Weights of a small GPT-style language model, trained from scratch on English Wikipedia.
Size: width 512, MLP 4096 ReLU, vocabulary 8192, 83.5M parameters.
Each number is 128 + 32 x the weight over its row's rms, rounded and kept within 0 to 255. Layers, rows and columns count from 0. Numbers have three digits each. The size before them is the row's rms in percent of the matrix's.

# layer 12 MLP up, 4096x512, rms 0.183, rows 805-859, columns 384-511
096:117151126199112083143140148196087106128156166147096075160132125115142059109140172115108123122170186092151111148071127195148144165110094117127151155108106072088115124149087101134171126114111077108127139130169174145109124131174162104171127135145075135162129114013051167150092131136128140147085117099106128113129131126133107102112107052116087140108108146160143090119145086115132117145112
102:132129135129142072178167120097164141152126128097137117042176137174149148118074080152135117096055177084164171127125099072165093111104127134105061108141106193135109090151158115177149132101105055131129180118115136143118120177139131124112162118157115088197117123086166112073115109139137087090108168101134119091102189119079181124129042100159130158035111084165160120113214178148134147096113
107:128088107163116170153182141116079134155078058082102100174170168133172131122121081100133117075158092130060170093117151080154104117084133132088185130106133130134123155118161146107148137124070122148120139104175132103102180143083142145116149086139133135123125098145155111101116112078145170188100156165111159157161130147144085124174146195191134117135167046143124130110109077153202093099144
098:114157137102103127146146098136096198135147125060164081170130063166148100143150141084137114141150127138143122127139115106096141134058116143072143088118103143106181070089124084178137105176152118103127133097138082076136144102152091156109145097165140126145134145081172111118185151083133068105154145126131141131126049163081117155136155107140110119176123149100180071126133130149130100126062
102:115066155097156086119183129145121066093138188168192098133169084089177155130065149164162137094108089107144121119115107220116109087156121165119155123124153134115159170137125127102142144075186159149169135100163150163179036162135191137165170113090142121125105090130145128123164168126155116127131193179140082090117072116138125156129058153127142150109173146124131106140151142141104142120124
100:096154076086146167181031172132109167106131138078186162118155175143084134110078108113112109109103139115078149159162124115131130082090202072128178142124180153155129105139134066106150141139122122115123137143149109125008092110127151132147109216170161132087114176161153120126098127116073123102142142137154108092118044160110125138144116100190120125097151139125178097136141191149150123125172
096:167163074112130135118083118199118181137194148125072157162129098112111168142100133183138169155122174127181089126157148117095151159162108144099105160159127119119147079183079139130093099110153145159158190128160115140073126139129191136191113214107145167154165122123115128137116122113130117108182114181132160152126080166068157067148122167146118124078157176173158170107129112136149115129086
100:131126123136163077149053138069184141106134175128069090122133160135120150153149142139077101109174118162064086141121122101110172155162167141111096093131137137125179101103111031113121133127113148099139135140101100089155122076101102123128158085150048099086093136129128126136114123098147117114106111169123108149151183152073187074167182105142153128133181116096116208153085140166147112091135
106:187118100153093187096060148144069183039143184160128139117112110124204184146161093095125124103189224159086122124099137143100139036132103137115143122073176119158097153072179109099120112145120127137170043150129136074129124105179113136161107077137183088148137125129149118132173083159196060149121127089091121099116069136166136173101054162143224137138184143110123126138102104100112140042127
104:108113112131124095120117150112150183170174181171113110150116126139200120126183124156133156121058149110140163173104131110152118142173074120140157072142145179205140134129110133134149087169132136121132116157114127157137129158118168111111099094108185130105183141110144106095109091141129194103115111158191151152055173131094084105091103127148123171139078106167101173147134201077151122106124
093:101091088151196079124146086113175142118116132111187188137187084117190132140131051164167113150126123136123083136141092116111152140105175120125124142084127170108154106103121128125076124071080151139147205157154102154121103110110132175141092131110158160099139106122176155194175104125098111117143091110185135116159064173110160141090129200116129163151098128102114210164167127098128162131081
097:098121110176126115144127130145099154118132127107116141136116098147191104132118095143129150154141169085103134126092177140148135113151140106180101153138137095154124071092122140139125134160119097165129138155092170157129158208160095147149133173131139131118160071114160078156142146095205101117136194092155127103080125084123159090174140108188127146056156135163106200174081125105141100157118
096:124089079154108136147125120100126128148104125087128140155130105132143121123099146081088136101091179092129132124121142154109093128106142150140116126129105096070137152143071130143129040140127127089069118099134203119070186107117132121092127143104166106151143145066152019122138183129092121114132114151122130019164155119105115095117094121098078134092139132042128150069107171107168152148112
100:156097130141130072165149176136050103131082116180228129132163149080109152154135111130130096173107139162108111172113090196139068196059172125131090145135148056047161185121088158155053100088079139142144168100166101119108176141077127173124143112127073122113101126124152084114142090153161137123154099155122083027115183117136045160112083159172153149120118117100093119075175158160189138138155
091:083148209135124157080126184085096126084086160116213147123090127172158115121125106142158083116050102109087139137150156122129060120121155108156185185116129088147110128146156126153163174069187124168146110054139139120079193109126086138091162118174137128210100086083154148085141073095123114163154090150128072111122150108158139102211098130095113150122134097191119079164137102122106103087154
102:091072143118190067053174127111152142150132116099117159151070134100177135126144145110106135110046174143153044117133131139102082084147068172121086189178100151157185107100144153111153161118139122109214174060167103112151113204164118143157183100191109132167105139100132121151140138141142114149092094154136119055117135155126121148079155183106092138110112069180116116129157118120163133142099
094:157109101181097114115204097126117133139198147084114111067115135092137172204161117126118059164119076166133131141081121139152165142115127200158076173135088168104141092106144154147086082138189119112094129144145127124110115137119140120185141162117131126146110141138100104128124162166087075080114159124108155098111141060142103093107093164184172134142234084112101092168122160098187126113074
101:105118154161071096094130088174154151104112134180151085159141131133163170172157123153046143114068160121202155106186137135197116148121091153099107117120123166180131138093114111105035090099145142116132128145139140096085108173158083116117098149132157125117127165150127076117149145119149084120139146148092165123106126140146113157085104112141126084135108163150112100151107094054178122099188
093:148128136176113196159119092170046100160125106144169125126110132162076128088163155116149110139138089149126132093139149129178187078124099100175106181124106147117119161157149119164102083092137125083071171160142103139071187137195132149144216191206127096131128051143117113163137136099124199216118204098183137124101133144124089069151101106092090169179097134107163204108114156128198127138191
094:126110168178146100070068153130070133149087168207144158164085107140125130123159105102138078187132162093147142151039101171140157178171187114135095176073136089120065110115161106117151103092116152102146094187213121097108140122103163121154116147127118100149137129144126125090173121138121137144115115122092155193126129038199099135081121166140166103121191144105132155101150194095090109201130
098:127140153111090177084068130094145113060113089088131170136127157134111121151107108114100093127105123119109057137114091123100066068128126070110128171146121127167129121157181149124156102140128138167137208188132104105160125145154083075115085120108097132131161170103162127167155148106135124128093120155117115143124133140096136100100087098110128121143135244126155190140113119118168112100118
104:107179139134114152072179213110114093138139085117102140160104107140135124096102135071121151167144128117139112101160161116044087051185103082141124146104107109163128181106179121117143160176150117051063144082120176128101120109147137111142122140080164167161110127164131084160139164094157126151105154163135206151108159125128192144065198101117136109107139119131142133170139186095145140125133
109:099175186135172169097202071162095180122095132103134147154150146177079155180147146146103105110093138156046155153131146164129119113160173110163114147073157117142171133153115134093159118110090126145109109161089180117152160126148109150148098113128127138115173139170061102124096122063122081139093089130142104145130119118116148115143109121095172088114141120139130160126130125116080108096108
095:079105111188079151155089181112077158109155129117141197131074119116135102118137138141081164128110168095093130115143188107042164151130142145156130110140110126149119122144152136178183135156116158129124191129105095107117169228133169170069108069164131063143088137074133095149087146127086159125157164155158133166102153169133118146125124082135145101101120118114123129148108142079182153137194
093:142135137098115175133040161140140152080097145100154123171099142134155117128098144072155129154129169137064119145133146149129144084085110121135148144067106112096144102132187084121151187136094167120094218091155138124150108050131137155108117172127152146146187089141118136136126141160124042169150142148162124137139168210139152155116151108129148138134148146130099100130131190233118180140099
106:150111158122173121112180126118104106166165096151077169121183140167113049092095116136156111102160144096119193099114124113159114194169139100192162121134164107105147141100122111142107086064146094119099098162141123069112144083115173095101162188163107125200067055127213144144092122128143054131137090135100104157167106158166116091121122150113125171098153108141172173145148114057145139156134
097:120134150148161126146103158094233109106108139140117077088116134139181062127131124151130188173096118179137100117138092118149096109142079150160140154143116154149125154188165132134154136080123141122107106119128126122118132110158118088129151122105190085108093132062134121148121150097100146155109094127070158151153098079144098140132193165115107121105119136124118129063151156136144132101079
103:145058124114098119127103125136099165145130094180102079142101154122104135211137145108129089157090139100146131138120067163137126102140098086146122103113150145116107124076133111085105117122102133127090124125137095129098143105161107149146104162110131112130144093127147101115138177146083180113072115129097159131103144173102112083138132085129169180069172122099095139131108191096133091159146
097:134161123097151136171084159146108110060116117137130186128096089134155129143073108171173142120078161161116128203061124083125164124112140084113092138125147120117167118173126037098101148077087100142160091155172084135120098147098138153118163152074165124139146098153189144104181136132149169121111130167131162097130160150142202092104138120139157132082084149126216119140141135177164138097194
095:109186094175124192189131058120156080083124174186122177147145097163116129163068080176144138159114213109116128094079110183170106155063106132164084052085122093148056156152113109121141168129160133096119118154112137150081105087081155120152101075126165153114101117115114174116128161125119179136142125141141143144122097140122170093146113136050050110149160108167181154202145180101096089139127
109:097087098125107149154093097092148090142097140108191082133121130130130129144152147160112080032132114145108119126089163150118092137122179130101126089111173106130173150144145146141137100103097169141126127128121111185122178107128144097133153127135141084148075110087121109057127161116150176150137148099129110137113115157233149092106139132158137117115167165116156112152095101167100163152088
101:109103054159132097101089097059058058162079106122182143160117124107159120143195166084107147129167135162127113103127134119199041166134104109116186106170148079121139180141089128117114118143162137141124103174146166098137164098152087140129147158174151117154117073100144164075222111112120144132112181116115110073116109173124068143142118151115152182141134175111150189160087162174185159151106
104:161115161129154052108081098078107134088148111122199100116112172115091121127129113160130142202091174051124187100185154128130137086114138123137186118144131126166174092123145123153098135086108088120122146114108105135128163081082127127056147095107163128123141171081100050174179111128137166146127127151111123178122096076074140108130065130126127125123146162104080142165134152115156170185139
104:147165192115179125101162139163097104098095174131150130162181150123122167133109135140081062159146150131146158149175149176143187090169154109113108078159122100109121172115079107067064121129205174146091154092159136161126171086146166092144099121122115163085129113045096119111094111101122173139115100114143158197131098142167080176070161086145135135130157115155126121142122095110166130141126
102:170104113076105143076217123122104092125070154099094058108160118146196188135093165127104152126077124113109157114135127078080122091144134149145061116127108091114185132133112106125098120165158146123111163145117047164116134177116074152146084138158115093155148148171156123059150136131133163184116106099129141117110163144155136108126182124077100086116118145139182124102116116174155148211131
103:119176142164158133157143136164105144104119116129157155192132094208117116148120140097101103171143109138097100161106131116120106132177119109124169078138124179146070127151063107166134120133134128132132118101146097130123127139075163124105116112147086111133149150112084116125161120146146154160154104070132133110077082144135140117129123131137127108139123117090114162158158115164126125141096
096:176138151090185180144094131145175152174186065178102167129119131109078147163093111110167127091066158099125070151138130151109123121099101175150131138084100122145166082121149143066095157113091111112070147072135173170136077063154183103152159120161129156091159109092151114134109113105106135124123083097084104131135119116167158116166155167119130136124184137103142160149129157126156074122075
114:128126108124156104083100127112137131070112097125197130191143101156115119093070193134107109116163197154099110176124118070140147111200165166123108128167084128164123121099140150093134146135137154103114128135138092106071112097157173131090121151118125163142187112168137125046114145100095147081063127176171198136176145181106169106140100175143104116152171136101111152119150253082145141118109
102:136098133155077119168112156097096166111130154113102167108150129138133084119087145149073171160163143100121138143056167105119109122102131191120129103132112150087096142101104073147136102111191126115160120175158107122168157162090109109138094160152139109144092182149121076157129155143174128136168119133090129104149123127144189138125170133121160088115127117091125140160170114087129111140088
099:199068115124129122133137143101110105115112124120120120124115118144136141152125184173211126099095091140144155114125173178146106127152067188127132099087178050127170144125118119156145089103084086130122165100155115117109103106139109218163141135152186110099094188155124101132132114130145108112073139061108118131105084136180061106105096151157142117147166108109134142109163170104100137114157
098:059137126136130100086090147075132110165150123171175192109106113138078114147091111130080107091131167137135105135107096144083094101121082120104118168125121125087107195144117128137138105135088113114116124192111116116153077151173183143132118163161089126138118113106186152132112149190092115127172106212091106090152144111158165137095089127140096116099162106152132138122118145085086066129130
093:120111096166166105167051152168171160080129161124076149112138127104142126141110124118112115153149152118169118089134097099143112083162193133127152134082126096196117083126125143134081165165085145104103166213183103099113121160140092144114099135108115103093189115180114128190150135132123103144135123137104127096144143113130150113066135099095187123115149107153161186137090143122135126155170
103:149135160143162109125126123137124145166116185116126162110145127106139060113095122120077104139120119127095111179190122114132123069157125108158081159102140162095156133055078093191099128180147175115097090081162157145081140140210078159161172155144087155159151109126169140061161122154129055134164133152165156099149145192147099115119150107097084115109139093117134150098173109173128165100137
098:104093150122118122069111145146183093089141148050160080095137112094149117082179149100154175102126136142146089130111140099128121107092163143144187136167139083106071120155121110053095104101138108191082117152067223168086087146137115148120090113164183141126116137158141096097129145180143150102111120115155175105126137068174116112155081146180136131112114179120148094100140113128119130174137
099:186128126167102067144121140131124247152098135059100180135091022132159108144078125131155137113198110061123070126127134133132105213099158153134162133161134111157106139139125153149092169152144084095099118128156106120097112117090151150115124127113082126129106139120146099104146055126142202123128174142137160184088119090178094096127099171147097150098149121158166135146140131149184190099163
092:139072146143118153120088153114148169126157141101096095094156123113152100142079089069151143147111068125138126153148142105166106108153145122091176151104127147115078203108136122115096107156094072115089084087093196133128184112125100151121120091052132133090128126129102095071129137094133138119134123179090114111130129137127151111115152095104140138135150130110129126201161148148097133121181
091:115130150102118192108127136140142138131122121145176089081108106180057134170106159138175106130109146111149163173140148094111152118138188166089128103125188110090078084116147145112098160107107188141086178146079179152175120137134127118108186052097115154171149127106157072079123092129183114161153093124155151111116157156130121096137062082116147127093120072122155149079089139136101124152122
095:093163045135145122160114135094152085173168105121169160139129139143140073133124102121116100133134129138121159090167154087151101141123184144086141003134104147195181110111136161178212109090118127121148167104110114113119176183142146132156158087113139076118115140111132146124168134117080172078163138137151117166139147083082102085130117105125107144087080112141146163178152128083126156124113
096:064106146123100127152124138139133118145186093110195092157125170086129110134113111071073126118171186135114132121121104100081158114144134146193113163097208095098088040119109076095101095124096106109103172083163081125064123183117128137128094178225157161131143190110095073125148155172099123120143114144134110117147222192142146155179162131113065123143128167134115117148103107073110151170115
107:136098148115133153132191144156111190134181157139164147149099097149103176141057166136073098120170169127120081131064150162085081160159125147150103175141139130172142169117108119090131158123043042133100147139077155119113138119159125073069109082123098130139115136137085136108094155175205177094156068136170101103133163127063120082145144166143130086129129135120103119156133147088156110142095
098:152158122099099092095135149131119133139117095100108129170176184140143099161172114106120111078143100165147118151096201142136164190095094094043148134145147121150103095132141104152102110116115036105167185114115107156103178172111105128082145161149147119100144141111113078184144107110133108124144140120125110129147154160206115150154112094155169125104088122086066227144125129097161090158050
103:199132053104090067106121180065112159070150088111123215162159093090126086094122167091180121079123154121144094160133126157124151100130092129114115180129147058103147142106144155147144136105092110156178131105114117105123133157120128126138055138139161130186170112091168095134165110124093122130188113153142099155105113110144140093138073169177158130055165157140109161131176145102110140149148
098:146108127098104107166174157181115122099084163159208173104125130151107063134130122103050103093125203148098095133119123107157117134115124077099144165112143145117077135133148114074146134126116158174110191174119138093102088112099127134142146091121112158169160109120080086159144198126099161113119150162180142091123090157104117095125113127129140167168114122144173185145142138147122159161138
092:101097108131124129117113139115192150117114184066156179179114130093123120140075195114072146107124137068106087131176125119090150121195176135147109124137135158128144148153156080140097156141138124166099138138146084101151103106092098110135099132169146175083156171094201123131116073141056110140123160086138136133156129154076156092190091134091118104108115154132141172146174070051156069122117
098:117133108118142050103121126118116136185186159146169169149127147110086126139132090153148110187105170164114177122110123173139053115136103095180133088074201093120144147162147101118103086109137139067093156141115094153129110147094152129075101098146084088046118132079125174146096116143131135097088133109120103128139116102182184186137110116135130117135122128136162115162103123111161137177090
# layer 12 MLP down (transposed), 4096x512, rms 0.192, rows 805-858, columns 384-511
100:128115173144138104107137127107113082165116149076106072108108062127147158128077204085074149133122163104144116166160131154129147136141137110131093106174143123092139074124115142130137124159118110111184186096100087167142093128147075147155115096131179119131174086123064185118108092128071149164162223118119161119091105169090118107151128132100079141140102132105160118178197197072063098134121
095:155174143099121095097099115167111163058147075104098104116158143142169096186132172113118137111116137151131126122134115171085120132114093125177111077073114146207100141091120123085141100178123170122108138109146215109155138165104140138110173190148143168125160219119126156099130119119139111088097140172079115107205104135122138128126122125122121112184089101135176108112101149063186066146089
111:112109068114151163147100107139140202151139085047079174138118160175168098153194136127096117129138134154163176056128090147102109154157092159116146120132070160112100130139122101054121135035138096131118164155113081094123119123127173124161102091126132086130154161121125078157132110100133149148122133182120137113196090173133140158178133090084122071075146121159143103135178061113157177160131
103:132126106098178174074143126117187062123128150137114134138170146132110129062145119174152137131128137075117075163134119121177131068084187168123099116137077124105157151142039144152111088093141174070116057128156156096147137128075133105144115144114078136084176166171107097121135159099108116137151050100100140139097127152164131130206141093124121112149096094092116101162100221162178156069092
104:133095102167128151124158153155112137122127159147104089090087138094175103103153079176074134133109158199093145108089138135080128184100111125065141104123102141108177122151151162129129140091161188130117134158247154166093094140153139123094099170137121085097132159178083089135102174180120086116111129157132102089120098119181133137139107109124116143130154091118125100110116146167062064150140
095:177135145176133117146155121149125163133107157116179149157142168108156125115115178096134051141140124133118106201130142105088155111181074107125166151102125118212114142072134159079149135082118149056168116165085098138156121149114018122138068098128153123143073097138075171138109186150141131121160111121086113123111168147080178104131126139077192147132168103124130084164154147167086125120082
093:121140097101076108062125079139126139143081122112153118125177147173127137101213105177089105109099161091143195130149089130154139120153103185106138133109117150147133125086136140129135148182140144136164117154120139106145151157069136147119096089164128172109137107112177157110153107116095125210134096240084165159148098100079122178136119162139100116139129126166165146136158102089095185075152
097:129106130125120140166140064207114058145033122124113181137183170154111077108155081098096100182086085154122151118120157158129133095121069113122075116143118071136130099164144104140107116140181159113137148177000139167097200144149092128094146101150099143138177103077139133108081148132075098137134166128119119158120139072174119098027139104097082096162104134152039132140179114168167189130064
108:054110150165120125123117121168177130111139133172094141105166165112100151136136064078119142110141180063122144158143094112095140083127153177152095151135188139087122150088178121170133116120136119056135153131140168099095153151121097126103171145159158121141107143119049090128090120175196203143159180102106184088098114164126136234083132122125110125117112138121114063150123146094119096157143
108:143127110164160129129094082129204117152179122107117147129124166122050147146149147128139106138172178089092065115057106176145115151126087107106147131083117128128078153167125120163061141147130174165151162146136103134192116194129064080126145042155122046161146116150117119103196118133089142193187139072143145105145175125184181150142162135135059111139160079146120128074138141151151165074137
101:160199153116121132146119146146109085138118128104143118182097131122139132168033164115102162165141108134074135147121098117123111087149116129077084123168159128099134093151204093129160105193089149135170149112132151178146143194082144084159129145181118090168118153128085149089096138097169117115172144116116128123129193111164144093121097127124150167149182098104114057113156063106111067086226
094:205137203135047165085136125136112141078154107112112033146176145117127104107149122159114098147144122117054132137126096116105122157122142129122163113129136154161157110129089125198133175141121073075121095151121142169069088151089108128102073163046125088120189148091149200158132039107142116139105086144115149172155121124129152120162110160131173117132090152033105124142169162148130183080130
099:175149109217169182151124197190178128108037149121080137154116121165113087097034106166109117110125147104090162091137087156132110231172126100113155139137146144163088127142139107110101121089129179136128130141186156158158133127124143147103092137140101126114130153118121130118153104095090116072144139159106130105156142056135137136081073153122175091150151132134130133184122194157104085147159
105:089138079126161140144090128075111184102158141155122155173110074198140106142102118179129152160101140138176139120141181091076046098111084134162079156131099136163130090096179082132085150166150166114165137099098141119081173097142119104147126156080131103122153114079174125144118135096158129169172112100156135124149134103105149144077097141127127135122121127116093154077102107115082124080161
089:140111125134161156151162145112144152135133116137096092143118084083120164161122162122136157155114117156097092175153087079121078123046138144071111129094114164154138116073087127191115162138103093152184182107144158134149153162047144116149133129119093047080124139126140081143121134121136070123068107119088164126080185114097086104102064144118126112153152135127124146118133180141140094091133
105:109132098117145133129131101118111108138157131170124111132148053114111162135144127085099098125202167123094117161135101124089202176094129121144050104160077151139153124163073073159091159130086115120097148131182091139131068146160102142078103075153103152119097104117096095162095148082151103170125096214151105160146155182103100146122137072176101147120136146148060128099105126167152115126117
101:164131104151101114097141113179123186169112111120154129085144120126144157114118138111126176153171093126154137111115175187084109202130132174092106173094127166139126168102078149132165132117156097136131165181130136156162114183109195149108100138134180125108139142135107135152138128157163171186160116106054130102075097125098101101147208197163107099123123124092087130099134189125162182082079
108:095135140175103125182179152099178165075098077136103101116096134100139091149150114163177145115155131083097125126139148103047104110135127150130105088106175118137160152163143167097117103135124132101171091074075130172124169151163071156143122174147141157108124122133143156078174142158090137117142141145077138117220117176073118176063157142135149093162138129106114094176143141145108127059095
102:174085134105135057131155124151178108156145156150133110129083099135110067163099136087152069074154173125176083093153136098096150099170141136101124128115128173100119104145195095080128105132165096126130144128138100126114146109098040171169152114117104100138076108062099096139185104087143121211127139158141127092157163113111124119108129133126138131205160148109131124171171114125133145122141
096:096047153089131127127110177104169110114131092115141142136175146148136170078198176126145209131167164139174097152126116154052110067097112158167144140134107153125139075104110118120109126094148113158164135167137108169161152090084132086202104117108128173136134132084070138079106157082124113095129147174144115147147157083044208127125098087129062136079151102122148135111116192155095116119045
095:146134131089139108144161179190099171108150117121128139129144168068161176107105125145104150148099130119123141092151166112125118109187064114122145094144110144102140129133160094132137142108124076128131125096101091159123147116139165211088183206066157198154142152057093209102117126156101120154107118154079133158109090115213134183133091115074108075120175096111093079104129183112184123146149
099:134066114135129113129091060148193133062155115144139154096121149122107124088203075099130056149110090127125130169102123142092215156104139102129139124139111120117113118157219056109166135161095094145137135120185110166132077117181164141139121102097095152166141116156084112105105092157098203114141118170161139133153150088141079098067105133134098131170131112169159112064093050143119158154127
106:115142133106082112157150153151078150159148126153137113139106132122093168116112120147070119182047149147095148129094127094154137128128116132125100140106121071062094147139177158180163128148068127138125135207034130128092127124140064093191148116137129153101135157155180136105063156186151162079138131128110159105149080186118136114137091151138083097125159068089123134127107091115100133131115
094:096122134132112070107127079108152102126165187123135126082128084100146138149114149151109159155083108107124134145149148072110132054193184112150113125091156119132153134105108091153129193144140138073145127119129124111124139105154221095139164153117035108149163183128107121128086146185099150100090133134178118131169198157110102127094126122116087166149189128105174065150085154129129176151179
094:115099172122133094063136194121154174184197103104117148126099136108141228088122110188174132073096105101118159181096171205082095128092050111122158121145155158103089170118116086104191106142146087079130108158204088102132121176090109103189079121115111107183062139101112116109172112050119134141112114206146112171120149101100129145132134141128155120146081066121158232102109143112108141102164
106:064106154142106156094148167077126164185102163137113096078096120094090151164143121107180144077135096151136170094118180108159108127118140201098178101160141105151158096143122131091125091135094131102157093127172130114137106066130079164169132165166104091103090100088111135161144112125202173074185147132133230128119129114121091101118140151153146105162120128074123126155129075118110098137114
100:117125097102111114170138183200100168146109124070154115140117101126217127121128119167183168142105082159095070128085131138173155088122140065143123114111081080146173123138125100159133156105115140099153152031131117126100133095136160110149077133176118084120154192153149144155186076101131087127084157108129167155129100094106164124191159124160081121117161160182114075116167088162045092157101
104:098079106110120126107142090141105095110117180075148154109161125102129131112141191139170137088162096146119130095097202150118135139045182126133133120116212132122134101135082166101091136136113191107137127110151134096127208090135119187141142148090113122095192150111137122169171091127123096142178091191185182133184138047132094127119182154141163074110099119063097148210091094162119127120081
082:124152177213146138102108133077129167133144126156135097133136160101150148153163103125147071114070100121096137167125173203162103122079120130133123093059143151153065085110137172154089130153090143146163158165128152144132147185149177107101150113165103177154148165100104152167068146123174064121121101085116100144138134143136120142142112116096143158130110099101080172120138089076117106165114
098:119178198104082139173132164111074122154133092115114120168151143071167159088142195105160134081112137066121164137104122137156179125089146078138162130105174145149167155119141179104086109139090121160123171079106138089137123139120110180155126125057114122125088176097147131165085113118120092054121127142167094155180062119103145135125144078129092127121133137134179112108123137085059093206118
102:150102148116153158136139144175076125179079149140153137145161167118200185114131114171138139132099101100098117164137113106152185115133144080162157108147154120125108081098051092114085178127136134115107081064047193168123091107087204106127067078196130115138118142158153135117097129053145132076144108105143150136104136106197171080157065096124109096178140131152122111185116122073128163124118
096:168151136137135173111087115087176159121130113163082136119136105092097113166160154071180141216130084179181108145105108149180085156174143159113202079159154126127113127118134160133179078076065125153132157120154129139044139120156084136174120135133133116109159130127194094114105150141104098143193121053112123104142153141132177087155136088111157142102188108049103078090113111084137118149136
104:106193128154102109192124097143163116120135124147112153066168117082104133112073106108123077128121129141143216114105083128099123165167157131134115110119135063090136139071108144092111169178122131187155093163109149081152119138129189119147107109124076184142117092181083170149126130207129110128117129138099147090103128124185149201142141136148137145125114136057095119132128085141159120122119
104:113184152103115110141099166066080173140111165121167119164118104110169165137152143167134139134120081186108132147115062155151138141154139127152116165151111185094136121139176212154103123156095144152138146134082151143047208104131157128117064129177165140118104139074147163132130150106152138120130080137147079081183120136196181106090060085170138126199166153146142174118141127126137128166120
100:143108125094156124129180118122078119106087095158129185073083155079168178127136162137131141137079115159139169126121077082154084133157127123117107200142096055191090143148151173115108105154157123134080095120152089149111116106091116110147137124120185143105080088138156009143143141181152209143160104152127174180186154101126151118163105085102076074141087107093151194125169097143101168126141
100:124072166110096157101119166083119141176095096114142160170174137109142132114148070153211140088136092077113120153134124114121137140105142111175129164078099099126206127119123159092093112117160096098061178180134115133148140067136129140158114148134136126147137139152138092144110126177112165173122107125071161181099203119143133120127159152076136146106092161156179117168089175136122134118170
095:105069112127105123133156063151093148085144110151163132174130103122107108091149148067108137152118131149116127094131108153095084108070166071104119150124161129087106147059121147162145117128127116093115131183135179154149064117091142116116194134137117127162075180113083120145124103073129115159092131134060153162121190138122147136059124175090080072121108135143109140128140090108097211057114
105:152102108183153072140129112088109196095116166116135122116116130128080092081161107144135141100109145063126116242165090112108157126180175135127180130170123139085135171093157120165113140137147100113185065126083152119087177064112146168126165123122079155110099110132114111167123111093136179140132178096082206080114134171051107190087133149216100104107086098179164119170116153091092142076108
101:072134160130143116128146162143113120150091146114086181149113131053094126175134080154088089109133128087169086111139130156116109124123173144161167062086156118108087114182108105151173179121105144117069123125173156140094138086164176107164108077137080107125171103146120109144159103129209169116160133101121121139070134140135110102171112198146122109074093081165111083134141125099176143117217
102:198124112105119100150188158137117136088119092180133135135085129136117157110133113156132116155189143148148145118149129179141169101104128127156123114078132117069050155060111108122169118109114128099109168127251121160104079135125187098109096131168137085115152139133100109116173092109206133174093041166113109166129147082100144140113171103166142116123089177077107167123148178140095142221191
096:128088073122176111067120134137079131172074146164122168136081106119058159160108125180121110143170130130123153168112190189097116140117114107195123126117071092107134111115096072137196135073145100093105123094171151137125130086113107128110138061139114154095096131184098080099148128112104129084088107086148134096139096143148127064100096089156191160116132088182114130088120102164149149063130
097:109156127137115147109125164132183186150082113203200114121118087144155145164158164117102173075155078136052144152130192080173093145115083150112100171096087168116127148179150112092120154108142117131176134121103131138125084105099174168144110152183186130164158190120175104108161115140112141030119172105172077117191168137076185192165157157157080096133183067136117170147103167137080161143121
108:114151128065151105099152110137085131129165098157111162158066128085116183170158167136134182154139130119191176107118153139070106202137068093160126078161136092123111154175125153121083155125078133107123206106099138131152111102082081172173131185100102171132165127153107103103115107111098065122197077128096124124127136130139165087136144168097132121161140144125138096115083162121158128129132
096:153151160098175145143157106165144168122170115133107132103156171139120123133133209126151176119179124126164106125147183148096111139126158128104132125129086103133186119121070131152131069143195150152168119090000133130103106070127071120125158117099209117109172175094109127135109083131108135162117106167107105102132114071109157111112160099155132155083170161185171170144121204097115143132187
099:092154145135128118190116142092080144125155183109095112116103193179161171201084100144129145083140199103074084134094091100140181104123106143157090103089111133112055106088157128068092122092119094181126115131204127181170103132135150145135152146092068139043145148141132161114159181128116124123157143132162156174120173162145121134115142101151141166102128171140044129146162078142100125199111
095:067084089111081155153124150143097125138112109110114136067095143138132095091187145080166114138155086171124156181068110152104144180070027158155070141104138187156215165086092137079111118128132170134135106209078090148092120144105118120101093147072137144144195181182120057183101124149186141119089125128189123122170121129132078098145094179144109151124124101136098099115162198101155140121117
095:077142159136080169115091118190109100103121101101155134168056135104092146082087131068068146124088146165115130139112115107154139092120130146081129120151115075183136164058102175168128149080140146069134066105041145100176139134161159158119115129096136113122144112134158110119184075130127093091130201071102101127109169093105111079168153103115146151169096141167182096144118119110159109129125
093:101071234094156141101214140137091176122081102194212104113109199117115167086137136182090115147146157097109114173136131149118129140152087129104134099108161130080109112124058109149119126142088151119144116118156160096124103122087159144099086137110127135072127154191116116154118155097099111133147115127139108116108155145133090154079080147091094079139161117140082111050148093150170121075094
102:155153149088131118126129114125137136151106133140100131109079130116089179224116105104158166167120101184153092159077064154123139077115180123123113183067132146137147133113165126133121136179163135146190116164165129122128091091127129133063075070139126141108040090133132152137147096102114125155109061102134136117089053103103134162110045111127139080127144178158154113155159181117127145110098
098:065168113143115068121123116140078139148075109134093114140143160150062070148103158141126153137054126185130122109118090127132136158145098092117034126108137115124131095099146074148127139136148141038101159116153087145114106114144131170126148147133163133065123143125063087161144105180109113088128120116139091158144110147151128092082128124108120096082096097136117095131079179099105132082146
099:136127128144129134152104143138145156080115146136130150140162109122112132124117144087118196122090132054128073113131119111076038104094160138128124121130063199156133154115132137173109163162170145161138017082091076149135067063110127089167079175120149099143111126126190085064117115150099154166125132132155104094098133095048127151173122139116107171145099076109144141058089083182162155103113
088:086067138180098138123125143095087117159153161066139138133120085189155120148093202157112115076131116090120133141144122152148114174198157130174129122078098122156088157130135144126141087093203147114114134170096127152101115152108110161060172157154153152080098095121135125151148165184122187131134112141148071153136113140117155112109143135161144109079116154064144154103084118146135114112108
092:039137109098094117105196129186131135112158153143105075144140072134183134111117117081103105089138062135175141148079106102186140179111073175173141127168152112057118206144130104102075164136143151139125121104087109124146086106169140046090114149138157083131138098149156118097179174123094093157082160108119087162132176130128091139169148124087148156169134127114164154089092172121113119109138
094:081159075111115121113173130106130130123160113135096140167120144126102095090145117162103083150152092100058140109067065141165152085188089148118131112206100121134111133121125129116154118158084107103090208154161183149110140151084188139136133118132131115126114152081168142082104035119097181161064169197079173023114112139095122104157122161102091161148130101154184105139105156116124136114131